{
  "vocab_size": 2048,
  "norm_eps": 1e-05,
  "positions": "learned",
  "attn_scale": 0.177,
  "beta2": 0.95,
  "max_grad_norm": 1.0,
  "dataset": "wikipedia_en"
}
Each number is 128 + 32 x the weight over its row's rms, rounded and kept within 0 to 255. Layers, rows and columns count from 0. Numbers have three digits each. The size before them is the row's rms in percent of the matrix's.

# layer 5 MLP up, 1536x384, rms 0.2, rows 73-145, columns 192-383
107:138204135094133114078107139128105120165139107118116117093090115131135166032143191114121130070139145156167096206100094131103089210131117144125137165111124104128108101118145144152133109142097131129101103151120126133146157064089123053083108164165167149207086101088188122107200078085129140172138204136106165105103113193073114139118144137116237101098156135138038117128132170146128149124164143124073096110123142128104116128088157171135136095101154134111132143098115133157151099116140056151127154140060115137182119135082097124150140088112127134146175154102159139015151154084188124113
107:104069103121126222075139135148121145177128160111109112157169115108150134111094120134117111134143107142110067140107172143183181109171113095120131117150121104142131201102113165054153158182141155117134165182164117107127117126073122087141126095128149153114155133138146130164150080093126152193176119147116113107174145099147087114136123142160121144122121132066091066087114139094090117112185151093191150101096093114130121169128131090179143110120115156173124119109102207139109122144139162073130167132094088091167130119190098145144096169093082098127114163133104166169112094126155099147
086:123114191114127112079122115114154150188149068092088134155202145114082168112130096109147100186106092121088135117096134096069068107137113082151079149150169139145077173163073082099109119088085123139156136109102171166085116070130141145139097128130136163153136115120126161187068149088135126119106121091095112148098069118120174143088180155124167152107102086140164133135146137178126131145173092063172194127121082109166103125101116072111197069131131125126080145165136118162091116222113140073181097117114122088101121183182203188142109134096124119093176103110126137141107091149095161136
094:117070125130124158108183102115084179101136160088081128141204165148133110145131116150095143110133140135103085169123144128091178161137144115103108101149180102178125156088178148160134084190082147177163182164143122156109200073151161138088108128150116119110147082178072122097122154120102120168144143129154127214097073100118129131141129107173154109113134111135173116079127065102108121141150142180121105199115137173156109171175136131109077157067073086162116089124121139149171110172122149088084125101110174103132180088118164126148132170125127098104132127125126129146112058129137090104
095:160137116102129097139057070140134107156194179114111175121114094129135097115124130154105146144107135160132144140097142137128129152086158071115162146159077126143127143118105167109154123139137092118174170104135128164115126120109130136104145109164140112147128082121113113121125191120193132144112153145128143086118113093118114117089105106110128089167147096114132133114101127075132084118131162103121087198139133125081114108094140164139137113135158089136128097064058153086133147112087192105066118105131173123099126147058095183125048095155142139046101144110110133084181139170114126155
112:118119101152125154065104172133103140108124085164139165123151099151134152171137089109168133088134139145129114187077114142096157126130104097081120093136104118148106092095123172075120124112084145103070109102142125167107176162108142167040127130134171120193098093114149210117120178176176092139221155102087163172104164119143170097108131103153125110139169106104072161118138096140151154121140152155113097175173071170153132135168125111151110123120153141084096130109097144152127113143144082206150107087192170166126101113166149140152112175083083091117069168167065123137143117113194115081
104:140179133147151105089092089135121088105132194096161157173100125099114111108133182136145127151134128135080072142124161180157097153126150131150149103114157157116082097117066060169130109135114134083060116189096095110130108120063164212110129129135113126143099115081147158101153186134130138150131165091137166185209131126166167109041162153123175173167149124132148143100122163148169133100122149123090158163150124150162110119113137108157099123138201154126071138150137196096160154181092120108061172148127072152151120043105099157153151099155120108132133098059110134127141105184144147122
100:168126194136167196099145137138165086136121067103082136140061128089130120090136062134054155145104113167139136139165142150117124150181083104117116112077131146077141111040055155147103073081064114111104146160121155082104109160136137105076104134125080103071069110143131192163194183158124098168135138114086093125158170145112142131096122114136103140104143108157167127112066112125093184088108101131096130105125123104111094118144114118133160053167077093147101134151122124090128134133102099073134109145095125158148112097075119104129125184124140095137114130093168093159201074161090147094
096:129107126162109186144117092091091124158091145158134183115120076141113095149141145153136067099138127108118079126189105140138082118183140189182112171137165174133099165098063152120119133151139175117104114150166146119131131120124131116186117110137174154132175151154108108072089158113042148152162062185086106144104119115122112132067083155150137129097175193144114122116175141106145109147128120072110138181098157100144154141161110140174109058180046154070139166157164141095123124123103139087128143069119099104193149103124139125151199157104167113118079091105095163135111117121130166102
090:091102097144149145082156138140150056094143111133112136197143144113139080104148127097120132137082115142083119149117080151148153174153153159175155081144158161131124084138093123155151144092107117169105107146066072118102146126114132074145145171148130132161109152131130170102117150144142170120155179109102149183155082135107183114123119116154153178149105085083153112097087119127180105173133183124113071121144114090126168096131151149163150091105098154133100116096150087124188139146122105112169144129100075070162104099176100161116148158147138097136147100170121157103137085201146140137
092:089107131118139103119064109123131223117081145097174090083120146130156149123120131177089123158157142115125130120093145101122138162117078151160173098179157189126114105122112142133059133139141117150078160096108123100132100165095090167119130053119068167171080128155131140185161150097180098196129114119116127171125152128174156095171153098145141136134164238118134131106150115147163130128154130145137121123079118039155181038143125143118176135075166146099126152172096092098168073124165133120071158129115178064085156154158126138123105123194131182189165101153070115158122157129116123104
116:086081110133175125146092092180160133144137112124092116101020103155140102177053085108145102104073123144131124145121146134149115118164079131156123122129087126167069116126124092143155085145149152121119161080175141137109110155158143177159119134155169151097147127109106130107162127173133139188121180107118070093159158099150096108085117120165179117124170107159099170105110152119116146124077138124123090036197132121102146204137147121166085100127138096093161097119118129068164111145136075126160112146117137119158090076121162109066125107133135141097106144195174114103133171087122175125
101:126178146106114097091137152112167148184165087069097098206163163090146176140130133132202098128116006113153128097106128126152097128167120126171189139123089129156091147098065200134132182131126121117115097153130180151151124111081093123076090085154081104090190166123134100069166147138086188095118101101130080174129158147131158174110122115129156119090053103096106114164159175114073136116169080175122103164144122134150139154163134132115083085114080148116150046161122107128115099153079137111090106133082148140149162096123173132131140083147143121048107161128116138142130140163123165120
098:127132100141142112096105135163169117166062139155152137088142127161115130140099162207102124112189157149104000061101151134117109109147131143161128121125133153131062055146125165169109107113149128186140132146136123163135126154129078125139128054082139146121098109173146117106106143122124114145123133152130086132105157153103121091135085183193102111159112096075200107152094147063189130131149060094142119115133144144101101082113160128123086152129072172136134101161101082105100127129090152165181118163113079128139069111115081123151090106171112103121111110171168128154122086128159115131
109:134123174145156123188172110120124141119110150048093194112098097127171071061142131126111102106128144112110146154129096082124168144159133116141119132113144119200126107142133107175120104133156132095069090190091079125103189119112130121231129120156126121132112155100129105093086135152146102163117156105098120140089104122114088192108113082131141191102102188151123143125212138123154068183168109097109098111103079061132131115146097150126135077123143083110136179111141088099094075121138133119154109131127136153112112122169122129120124151207125105130095200184097168114142114132178102145
101:165137128181162112173129133208174069077129073136162140134088141127147156085115132037074084172116127132109190181101122196102132072122123123096081107135131150140124105120161223122083083143151087082103113155152102138158115104165100169097161133137135123103155080097057140088095130110156112102123134085103044144167078115138121183085167114125138062103132151105107115110103105207167134126104134103154150131100175112125117108159148163163126123100148130039135139147163146125152164133118062084078112048118113127115115119144069111106140174136096087113177140136090096103117105093110072196
087:153114124136111047176129116153136133131110129123098105104177069150115117108176120142187114177105137146094145133163070118115068092115090194095092110184106169080137158177126116142130172088111101142108130112131154137102183147173104117147074149143163136138134053143124128132115115120118119153145154128101130142169153143140188107146114087142101128168162115171102096159194175167137115184129040119088117139153073103102124113094085114129135136100122114114109115134142128111112151189091089115139132114103126170132129095089206170174184127138156190096089170131152112077141126153158127128
098:135093105102121089120109141147178109187095119185155055193104143149079172065153123082119161170137164125162162100098057112132127163153132122161206219150077152122128125113132166142135154105085137139147099146081115164143095139111139113144155119149127092142154137112229105145159104144160105179146118076107145073157146106128131166131119158197145120120105102097135129153071108121154189097084140160194128136131135129068117102113099177114160147134130143100171072150123102120131168160142114187191170153144144145122173068159138089109096150114103210163084096166148148172198069117142161110
089:091106101177163154137110127152119139160170148160100160132129069123119123101156129113090125155149107135131102111154154151082134120145137114135115055096147128093138102091110089045094129188134151091102151091105101109111160107137113174186135095130146131095131148124088078105151191099114139138117124100089049166108147044044080171076135091122071087166168047147131146139099081133195064108079170105095114146080174138130144138117144075158151099122128131106111120126150118115146104145140121128145127097102129185119136069137172126144097167107117120127150089141097140114133121068136113150
099:132041132128115117169194159128111139104133159143125171079091053160112116121078163107099148091093108121114162129072089100146118083114146155136107082201116148090106105076131139104148152169105158094079067174137177147117135117138073148149151138165168150126084103183084135137131062139128095127100110103090071143082125148121041134059141139121109151098048105115109176098156130147130118072156164135138147150125113186115168136100150126104150069177141134110153146123151131096166157189133113163097155165185143141103127078189177108130157106176087126115119090215182134134177073130164121126
109:080153094119155129124145100135110148108169177147150153121167060062135125126160129111138139182143167094151143117142137155108173117071134111137108155176113114120068132147103140176090157133085130114101118120038198126139177138087115118164061140109167095141120111166172085163095109105077105131112125097144174108091070132133135069107096086123143133115134119130094141096170066166168155138129189094123119105140141085152191120153160092077136096166088111107118068125117138119127074133088116153126108157180069113162094116121140148140100117142142157199120107072139174112122124097122121133
102:144130075168091150154092088121185122188095115114122179188126102026123120060118124136139131137107193100152141127111069119145140120130111123073103145168157109176069101092061111198107136088128147165078114152134191124121207097120175195132134135179132106139119090174109148148153140157114117122167101121082101113178140139150156079138167132135119132134084130144158117131098139127062095123111108103104162111100140097081113110071106103108088147105122111192114174131100129146049155109113086133103112136156133101088055149158092187143125157133108152098172069176106135062118128165147142152
106:209136120174116156111180137112160095150191065128116139133164141122070119108186130148172127147086105118123065132143008103189093090134163222158148145157166073154124119124174154078146213142143131075097182132110110121153143116117148142101077159094121153115103167111145158125139129089137100155163140126114145137131090137131133167152175082162082149161084064157096121152112139124150142120139199123088091145104092085129117112140053127175152128095187076100115176127171131112144129154105099178101123124129124143098168191115119157128095079157085118103137181144125090159138138122163125131
098:121147104118129153170084040127146177076157119126151128145164131154157142221165095169059163138167149164128115150124135086155154078155106104156125101115101160082127131096072171128120085149126138142144101129151121132192127126123062055117079177126155124125109114151106109130114144101083123095186135123159137113158057040182184147097181146169143122152121120098102114150109167145111088137136115137111173127163147188169169151138137143148126116084123120110091038092110055097167199104217170159115153106077103107143093135164120159119131150108117106150148088132098115093146109122124144122
090:117140154122124099095169128148158124130087163165066120146157167128151145130159182141154165087173111167161157130132142093094119043094155122127203050122133184124121123141129114154125117138080152138079117067111158122098198104089099122136133082157102133188137136105158110122105134140086108070116155135090099133135104122126097134188175121109182116030151135123138188135065143142148124144155078148144067102146128121188145081125115129172107094104090094148168185115119123120127085147188098160169075125076154120163172083145151126080135143138160169149141136146101079149124126152191097166
101:137137101093175157107125087119163100119211145099081165123123155119171087145129133136152110146065160146144110129136132130155130175151124142089146133180120110110086093091104118165170074154189119121067160106105148141111170184179151083107148129130163123062203091160134064047135195135143121104142127148141159080154080105134110154128183115145138148095111086077076113151110122142140101169147106109180160126160186167133122115163046121121159062041119151171102207101128108157127155162121213112105133109141073131091080115171195154099176140155108177066128063132104063168170122085143082098
115:093173191156116141129163154132121192118162129119096139124167096108076140130162120177146162133134054097180111187107103108112109149136158141132133190118151156115163105113187126170127154169115088165116115141105102137142176158205085151155124120141149122151084123077148102169166134126153165172170115104163096142089165053102198124168168152061141096151122109165127084090131118150125169128099068120128080147145120116145111065092144129178076124074116167172139033113089096179127129137085129118087136107156163144132147140137088117139152131172130165124132114149169105097140125087124100055
095:172165106076185145116154163141075047117095083113174169160104097117134182102147134116081154109144125134093065170117115121164122107127103154065152124147070153194041144153135123050131123119123155157105160098119164138133154023150101173161169112182139176112132143119119159144145138104101112126098140138149119124126155078113169101117144144051126073105128148120092183128106116099125124113124143159151164106095185084055118103140148102116121135117136188153157146147151176167156083173130182152103153120071107106108101133135094126093127097100044154168128195104158144156123126148165136081
106:153156060179132083180129155132117150102139075145123139105169159085105083090139146093152100162075191135125131129110120109139063162163044108099116184089144042066152113120142078180159066114170163141114145100075124149099114149100139101130150152134137075102128152095070164124156153077135106101056096129139151116119102125128134076171160142130129163123096135118115228069140107066147140152154140138098130103128137104123131166106133090120096134077097110076150111156134090156070126110158103156142099173147160143122120127078163058132094080165118182131185209139153035151168148118147095096
099:102142125089152118105173125146091087113164127186091138092095096109094104129093127134177154105084088150147153108187135116130117153079091151100097130080135114136112106094113108132137129125110113164133190111109109143095118062129082165113168214167174097180084087131068060089146104112143177134070172160116118190133095167187166138155099166144098107136074112109103126128111071159098174154095061116130089169146167173089105110135148129098101155141084108129184123082153121105153111139099177082109157047135107099113163128115069085096121135094118145101139150167150187144164171104141126105
106:095120108108133157132163070172145178117117130174108119097160042063136105185122093128111120153142105144144150131136102130093162114115136121097136125146146133114086109059156177112121161129126117153125152150110133103145108077102150066109158118077103156192061149142120109123119149182111099130153122120165152159147104116157101134099128150087098125153111169113166150138117105102184067095137049097130111135169169141145111125112085146116059127104120116105111116174128171098160076077140087105146110136148152144135129166124114082135072142104080142129207172125118125158139147095135127111
090:128059140084106089147078110156141113147037125155197076124133120151166171187092093140108090155125177114159163162154072175149137137141130080116174104110137109155105200172147183134109097115131108101132120142136135112124151142139160158104082146172162140106162078086128115086109090150146093126138130180131137116134107100148178173105130178165112130063157165120112107106112138138089159130109136141129123162128078095137160194087137131126075064117027144167119144199131142128080166127151111157131165143130110132170086176177148059143131163170121089124101121086117099136145127141133121152
097:106150177166108120085132080138145130034170151072146051199122139170149179134103085107144182142125151115073174116101170116072095077126143071135164114137192091119174182111130201167144138116155179139131144135169119122059079142101110133121150102110144085154090121069113097161161119100143140124108091095114147132128091109169160153158110155121132064081157121061162139120084137126143177165172121139105177152180155110058196147114153140109118112181200120160138159158154137078116126121146198091144126065098148164201093153082145178110144149168113090160160145175133162028139114072135140175
098:148088109109164118169149151137099115115093151134089119117082113149186118137093132144165152146146128146154131118154088140144108110141081122169108088145128190109144163093161096126124126195123141170140095134114151157166115107135159105114189098081100135075096148135097108098135097160185055081080111126168128140116149144084114199133140118197131135145114104084096117164045127140154174175108162160235140123141113166141103136065118048136161173151131128152167115088050063086118152126158115122108138143200150067096126093135056110105082163154109062140167101065143152188126119126174155110
087:170184169082144116095143166179143181141156110122172078120126136137070079132131116061099109177155142121155085124135144117141146108121100148108119160141122160110108191119116193164100124117127088157159116130149162058105164148141139152106208129148137144082168152222074101123116129165088131117119119117133138151171122137140124124159101121112097121097087122137111136115150120135116100102100154132141097092148132163155180109159066128171174176150108117142095075122133195136133051106090160100140161117075170108152080158178118128108051094195133072149158068181117083137143131165094117146
094:081115150096122088121069123178132125125150166154184130142128130114065087117119144191118121120122141118133129165139099105148095132149139115102083118160096150102111156152080080114073101116166092108127119112112057178162176065147047124136111137120123106132125101202082173160111179131084112122134149131147064127134139135143138105130158171132177135168203144148165118134038099097174114152092105129112095106130130098153129131085087174133122125129057146178122071092137139102188117109167095150073086137120161176104189176157145146197104097130133176138134137091133110112188156192071149091
098:110080087140192122157074158122157122166089145166058195124156155192148110083105166201142071119133130147083079148146094049138110133215114131158110187085146041148147140184163082140145160107084085107170095112113123160117177112122069166139140085149149140118109142102132132078155105141102121109127128117118142142100142150106093120116122126152175108176111156069158133139074150114152118154159161088063160145119164120134101154042174167143150100135083092143135155119112095117173095187165127146105134117107217137152100127098171167171103108092103174134107172104125134090119104150176091203
100:161108118134158120117146147152083135153122143099087064119156097092177114119117119117145112151132113162097155026186117117092091145160188135100109168143140143105059098129163121201143163110165055131119154121109140104118184048154088114099133108115188086135105139107111100077201177155129082098134147091153111132113127132064137120120154154100156105075159112097090095142107177125103090131192122168106121150142143100144107152131128152117134134138100150146136165111150160156197112172128131095106104113140116128127098053140174115089130143148146157101167082108119094097146144161059139083
099:130100180140177182171121149168111101125089084105153118127156141145114134075080123133149184051083153128107132111163192136154141149129083154137156105112133141082130147063148116159125178073169101143142083177063131102156071107140132177140107102094075151120196132115069147098075046111115118135072118125134092085114143125135153165157114172113086103101127107122147117108102148122060167151127137083156105145085092146160089071216082140116171104129149149150088122103159109179155102150107134131096138128137119121129115173156104089074107152085076153126130147152149145151172144130067128108
089:141112170136137096138191109176155078136214124121126143164140107114185189095119100145166169145104138065057147102174172160151169115106139178078165124207087176087126141096167115058075149124111095107118093167088087121174125108091151164115154166107126157166119076135106105130136146162151133158140072085086142140138109143148141132146155131123127121114143069153174152107066059172148095153125103157160165151121123120153131081101079163090154112142203120097100084132140099068131167120104117162153077143068131153136168112084148115175117125083128158128126108138173055124100131140129089114
092:082078123098140141197117151079139124106147138179173081115162169146089190110075152144157155103156116150139099144179112111233137102153140107108075103150102130137130202172137107121143097153132142077125125169161186136117104088133101122197088120152063154117164153150063140090125156125079093145183145121175137143137146153069137084111123120147147140038193107125173127114096071147171132115117083119117155181094085149109082134131115096115171151106154164092141081169131133119157085159080108152131147139093074126134107110169153087133164092107136170091173173108150156148164142106128075089
097:141138119112150165129099080140154121104133135134130085120120044122128038134110106144093092148148110189159098142125115104124144173132170092110105137110097137130123160176160163087076078125111102075100143162170100122130099067072112138085160114134115125122089104174111129098124106156093131113147089138152130127144101126182145156125140063113070165106179104081138084121155177132136150150109094107089155104108095176127154104153070078205220101140160131141118105152088136123117115082105170135098174077132111087140169203142085171148141126120086133083109148117182118166168162143146126129
096:075126123105142099110145151132038095117140077124091140130072157069147110132118142125162127160144079150094146077105184174148096124112125093163103156151079141180130135170123074107103118133097113138132073117118115109108118140168118096171110088121168149098112125149122146161132155099094099082138171109099131105164083164101090134103142125181193118138191125150213131131089126123157116129115146119107146158159103153155112153086131150111103162160105093054130160130156114141141197114114154074093125095131171119081130155160186086087087165137132081109095160156119144118095123144156172104
105:169060122167092121111069158099154140145155127134152112136106167124099169178148190147156180124124134186061156106129145120119123129166093098153129155111131136128087110071161080159105153130131165101150170129082120083138146146144092127153172119177161081134076159137123171156123092067132137107126156156145115153102139147130085174055219211151131141164070137118135136100132115166099140124107118079154098155114054177124122022126138215067191091166109135138169124133172073084112138141153121135182170217167112109123122139106112130137105128175163145068107148101145127097160162157179122170
095:107140167107136077096142103108155157073152139138152116134163163097200116103122144141146101206133110166146088195105187098126139127097150077130157087102111081165162142090131176078147169107108109115122149113100115109068160149103131141112118118086158148170130095064080155089126121167116070123128083159135048191108101117109087166082130038100116144141138114179134069127140126161173129128154154138164149149110170172052178141153116188075145186148157129186130172126126118126127153085125123127047170178077141123195129139195129144105158142125115109137137121143108117136135092104060205114
099:155112109080098107115158114163147106111074175151157092126098113168132114103110133105191160123147205125170099107133149131135180111163140109107125136148094150160109064144145099076103181148155089094114138145088156107152137094135127112111126079142098154135121132157102087113136098130165130188176112160124124155107120129135102114121117127082118127088179137126136169103126134151165142166088124147133146103147200246064149117150107169056139079152118131166166064129156195123114127113066116193132117173142176141147104202111153106118144092126131109124188128104137091165072095112142138113
121:177133078117169109133107146109147099090169137123064157121124072097101100155138135125157147110089148119076130198120131105158186104073172150149118155121108073135092144105165112123100130068108110038098158120132130135118096220118116104172123100139132172151135131093159097132140181154113147130109159157188139105103076094082123092146140143132128124185098165098081143114177140072145120109143060178103157044163029119148151124144174108183141087069127158064149111148083104126125067125148162083120153119149163087177174122119125164107144111113118119082169118195107092121139151147109120127
097:112150138062103168127097175136164114178106126155089073158137106121140123101119138117100074090089063123171139148094144103150167125156118182125118165139135148124158038106112156140153086174107152077129149133064120100134182159108109108162096152151094151120153172155117182128170127155169102153122112173136044117095175079155095117097149093089154088159142106165145147109122122121136160137109135137131141140106175179128141117136000205120191110123132155153126137161150166095132122075120146117096184097165173131112116104129053097080093138120115126125101081196126145141143099137175105126
100:099152133131119073157172175105106148142137138177175115170110124094187139148087132139107093073086138141076190086124115126170109106130122111190097133104143109169118125159140143140134119105121144073150140140113115144141162118082165159181055102159152135107138132128122172122118108133163088095176145116083174113156101106123147146074134130163128092090123163141116074191116200098168116147156151136122174090086131127114166143177153109153102077078135111122119128142143050153145084071182203058128130096200119158121115160133126093158136104130106106144102051168134109080151091146078113163
098:091153121039141132082155147158119120134164126107106091121041173093166096164113072146125129121080094111067196058180120120103093185143122126171107170112135118172140108082095138096134125108133128120143161107140089144112118158127063115153142092153113184096183192120140135114121060117142125144198165170113110149115025099119150183130142130172124166177123104094117055147092174138129103165078120069154153141193126136147109123111088136082129145070154168118160165056133141166106099131199134082130108075152171142151169112118126177125115097119143117108119090110187111129212131138116121116
105:125122123086120133141122101171127120154110112096104113173122072074088098135202139123139166173114091139133118119112174080118116133107134073099083166145133166111115146084165139122113109148113182097112097165123067138112155125186127141143095096110124147165191114138108086153083107169114175145075142163225167137138148151114139067095153117116127113130148088092120161158111095140155108149115135056199107082184072124158095145149117119160122184138133114132120109076152134167104109139085066115058205179138132126091157122136165186053125149137131050177164140131146179107106160152159123172
113:114087134147179166098091072088144066142159161119124119147143151092154104139085121101102098119117108138114101079154107101131109060091163102131135147114103092174116177098150143146135092194134100167130102134161082144141117105154154213166154139141124104170122116143135150151118208198085110056153143120130083111068183140084117111152141153152140097160089135107107127119091182080129176165129136108127107119156162089158203121201126208092152168124143174182118112088133143163091154109119103092217106101089103130144145141189181094134141106116166174159189093130124172104159120106140150106
093:137126134129149119136120177138143080147110141140129143115146123118160141110127179127137116130128104125133137148104116136102123172123128200148109163099158080140070121122179171104078197132080109129104098046046207103098148069065070135197150179166145182089190132158118142077109117124115110120162084115124103120165102112140056155088163169122151209071124103067147152105134116096206100125204131128113090052142132144148145132137158112130125075102112118171107145170087133121148141116086086120108115121152165140163142147199147131161117130157152146118134153098139136193108153088079090086
100:131113191171174117180048112186131177137122172126166097078105133133116156072128122128130186139105128136177173124117094156167085127101109161182137146145101156188110141111141108122121137097178102118113148073178132221125124075150120177131104149100130094110134135123124169195113150153131124095062113130144076133144077125143051110149120114088106089134108112116079123113083087131151138122226168116121126116184149161091182126136117151097079054144148115151104129146120075152132174130177197078126123152075145101145151117116112168088145128141110105062202113166067085139131107072131172138
104:121139138097136124098146100121098115152162092134175131119141030109065126167065135134138105109094148071130165116140143078168110110193191177132034081149171107127134160133108145104115189147089136081144119109120121164129138220159180054114091168143169092136083097106097203145124087138173107131103102182035094146126180115144153143113139108149153098155121092151122142126101070118137134108113091074136144116154164104162147141118147084186159115186192152088121112126105139134136097107154063095127127162174206140071140180153114103163136111143167136142127161140114130073106107093112164111
097:190125158137113198173094119183116094132177114140088167107130117146131097076112155073083127098130086143122097173142128145076102151155107117149185105149101182164112097139171183117156079214099132137100116117170147115128105110142132141132128139089118131142131123111143045069057111189134111132130123158168074164080125133119144133081137153143146203128063113171144164157088128143157107105183123126147153149110191143195060146149100076120159125155107142087157098091127162110126191142104111087187158053087132140140113082131114135119075142172127109101154116147129125185157188082166117142
101:057144118185110105134148119127074142095090106104109097131127120182106152135160157158063176140102042146130084119094188197149153073114167109144172040088149173130163068204195175064186107161129180103113093139076100141161118103137087113138144124130134125143103098182094172131091123109158138173109138143104104123156143124073175119092176177118125081085119149092133158108141073130138120134134155118143096140195147098181116130172056148153071156134140053126134142148203164109067079167136144090158099109169122120178152156151121122116092108169125086120106110116136119169116178140091132131
095:125070085165186160147086156152129106168110109100132168148118135112103096096097095157124100130118108166132122061158056128134129115173128115136137124103122057116114142131167128215168149145098189128104168126080135127165116093082163129135110133165104116159155099146156167137166173119141112146134121157160056153150113129128130102120172127077169109180166157085165151126146112135160115159147163118174055160122120145104119061091165141147132109042087138123129101074127099157119088125106108127085097111095120128078140120101194100139114188138200168126091145151089131169133069091115147195
097:077150180131130149156169138164170164106130110156146133112157151114117126089130057100150144096136082165134181081168195101094153130113133224107084133147134136105111114182160049131081154136117154139096161173156165136104143086065137141093157078129106138130109135141148107134129111124070095147137171146068138144180124119145229111106154116059149116097150130147172093154141109132119149079095194110119112166168051131152102082112149153120133109146139097164134144094106089181140108075162155140108149123151147166109116104106110049068165197137117143124160151165118163159110155181179122140
092:126116139118046148129126103144131142160141169089091121118124156133205092150145180085092108091158177107150161151052126156104107137111065122098168108064122127158072156122144096106089151123137156144148158091097150110195065141156124105133151126137153098164125138118117070142101176080126115120124140144105128173138087212158133166113119092141194103141141146108151125124133107152127077110104145111144077163139129127092154175120063090116099096152080124117166153121149103103127145181154119109220124088134162081164117098123080121140124141185138110117189127136120172168173077099102123130
101:093139104140081021155050124102175173075107105120128149075097136193132167144090084131114181140052072063100182115130103154106104119118080146174114066064102133096153162137053161204138144099108154159103149103053138079107144148173156113171096133116134130146093131085128115101148144122166152170098115110095094131101154122169171118144203142134168083167128081204145161089122112139075141140137150127066124157108160119126130109153108141207114187135084164125146114114085110117127158111089160148153116055101124115153094125161078119137101099118142159175120088177111141124122177114123122111
096:185095128168197147105126134127116097159152097127115123129141192169255105125088128174144102157070173109090114161086197096103100103131053148114075158155067144087115081092107179125137127120162107074090074144189090132134142098080120177140191181105136065123094131161112124097119127159142105149156142131080125166084129121157157086123155094108137128092113125142126082139085177082130146112112089126137120172166086121113109110107177175120150103115145145123118181099114183123154174156155075134120137135154120103107124117053125109124202084096169122063143131133102104161119099099102099098
103:094084196129110120166168158127113158121143185150153105102155092167137142186070130115168164180068144077100151199129068127141081065117142179113162148094107101150173154173172099156115147148141148148107123147086116121137083142108112143116096143152121164155140079120131135118169071122082130172162109086107086071154167086134152147152104160099094079136103156154167167135124095130123126124119103072093135092050112180084160121092106143141116155164165141163103113127143092074117149080157072164138127142096146086182195155119173100160160141115112059114188157137131128128045097147137129112
100:104124149102123119126121168173139166131094100122135133149142155150147202081144095126155116126155162084183114069112122157148105096143110120125146121111125130099131127108145099140133182096136101151111119159079104170121106092181112138135099155126156069143139158141112187149165092143106158102095038135196099073127105128134156126131098110096126172186177086098112105127146067094107161131165196162100128149122143121108146125070163107155131087134112118079075135127164130137156116128131136112145138112142112162075156205222125123132110152146168081137122159148122166146105075063135145174
112:157109151120101104128204139074157147114146116111127078140119167079126153173128135132095159077080138120165115113141128096109161134111088159121128177101094114115148125139113134091121200078091149126154105108088155126147146157096123093107142133098121102139141135089170133129160104175094100107109141161139173105150109160121150178102169149162189049169130104110103141111106129143108168153196113130081150188068123122191109091078139203104117102099147080158126128151111133117070123086085138165139148127129115116222176178140119119168131125121088127128086169085089138148169079122146082189
108:121185107061098063188118107133173130113161057114146129147123159137153142155142069109126193214149122119076146178125126204155175144123161137107153138118169113168036139043136162137141176137071103147096109110160108145167050157105148153132098155108104120144109153145130083137214140174136128096166163131118122240113123193119144126132152174102107138162086101155153137121094148146185074109154108152103105149142119054128083095155087162115115131118122201108134144134058124072104156121155172168098179099095146195151117093042127105093102147084106128098142138163076109112176096098139148133
089:128102098136120134117103054150163131184140057196178086132160198051127107097123155233110059166154117171207158140124177082112144121087080143139135169126084155158189130108141144131158081130181096096140119177101099102138090161150116170149123159112159144125145156152144121074130172059132118112133058093123109142154170111098069111154151137109123173101113112122089149152178098153140150087157086103116104155202063096144192082151169130122106144117126068147136096136102179120127150108128132169081127111131106132153162113162089120115137104185114102182090156087097112095079108155125131133
092:135217129164115171140117123126091150139151109113156117131132143167092128140144122154200055108153138215093088182191082121128149133095099156160179144086088160180134099139134154135133131141182086127136133113110136139125160148136145192086111163092111053087102163122105150104095167135094135127125131133120059149118160099157128132094079217134187145124065144090169128148099121136143174102106142123100117094057135138120138122165092187112177140149163093152084143176137118146118094119166129112166095100190109108129160157109113077105112171082127157103071156172141121191123141183089112152
099:181152095085155136131130141157111134087123142081131159109168176117154115080135163139130115128095113105051135108138176147104168170074155118152064123133118163111091156129127159165134123156111184071107129117069091089125139173109099156078101120179045133106110140141150118131095113091162146074126172144108103151119074073091117060172130036148198140061112119109122104184136115120139117092160152111111117100131103119082057161099179121091090092091085153139161110164159171089155137149157116159144162096112218107168137149126132116162112062152118111101116129132121102101115145136142115021
107:145087146205186095101106101170155096095125103076154165077095130175066165237144174226136088086204133142140144091135122163158133163155159187138162150141137143152152164143188129127153123106096110104146119132086095121128139124117136153106085187149159115122174160112138115099123166111152150118130125093135110167137131151139122168120073123135145138158061124128108124112175130058100142097176124162138152144107123101114105108171129150142102151179139166095126115135179109145109126160137141143078196098084073140118116137147164123100115176137073136114091123124063155132124107139111085066
098:229142170167105097089158153082091145104096116102157147177113165165190072079145124076169117165149097090139145122114073088126157132080102154140157090125096190140115151158226151084127139183148095128126083097095114100080137135032081082172122122117159124130116131137099139175069111070115122121131184088138111113178064124129110148153149131134135176104173160122139086117171107158180141094122112144105113112127154125120150156180204143144092090107178122164089132119125116132107084126097159153119086152137159156152085169128075115136102185106078130136082090125170128125105116071134164200
090:068127096172144095122097045190189120118131186123149155112145152073108178182115147161135139104085150158138119117144135145104138132182082127099097130133157046145106134139150141107124147098132137111123145091088075136145065150122161092168139170125178087118135123113148120156133129167083171135146196118098084112105100081115107082164204113126154076137119121156134130154064144095212112141110131134150099128108145127109132183113091133177117099120157109129126161073160155144165111054112102129151148129149157160176118164133098147110060096090147124076131103140116135092182153126087154098
090:103122124205112101137085116124168146125185098112181155188124174100141144123168075172108122151051166140155164153056105149095181130124137109182114140104129101167128124123106088158149120123144086138120073075100112108123159141119098168095163136179113123132156145171142064142096111129160149172079148095178168118176089121097120131155102119113107127146170102162050131168137106125108142180101103109100113118158155127126147101106110108178101130167105133078099113112112144118119163140158103120138081098114162128164139147106140132146080159104166159182124105142142077154212164134106149128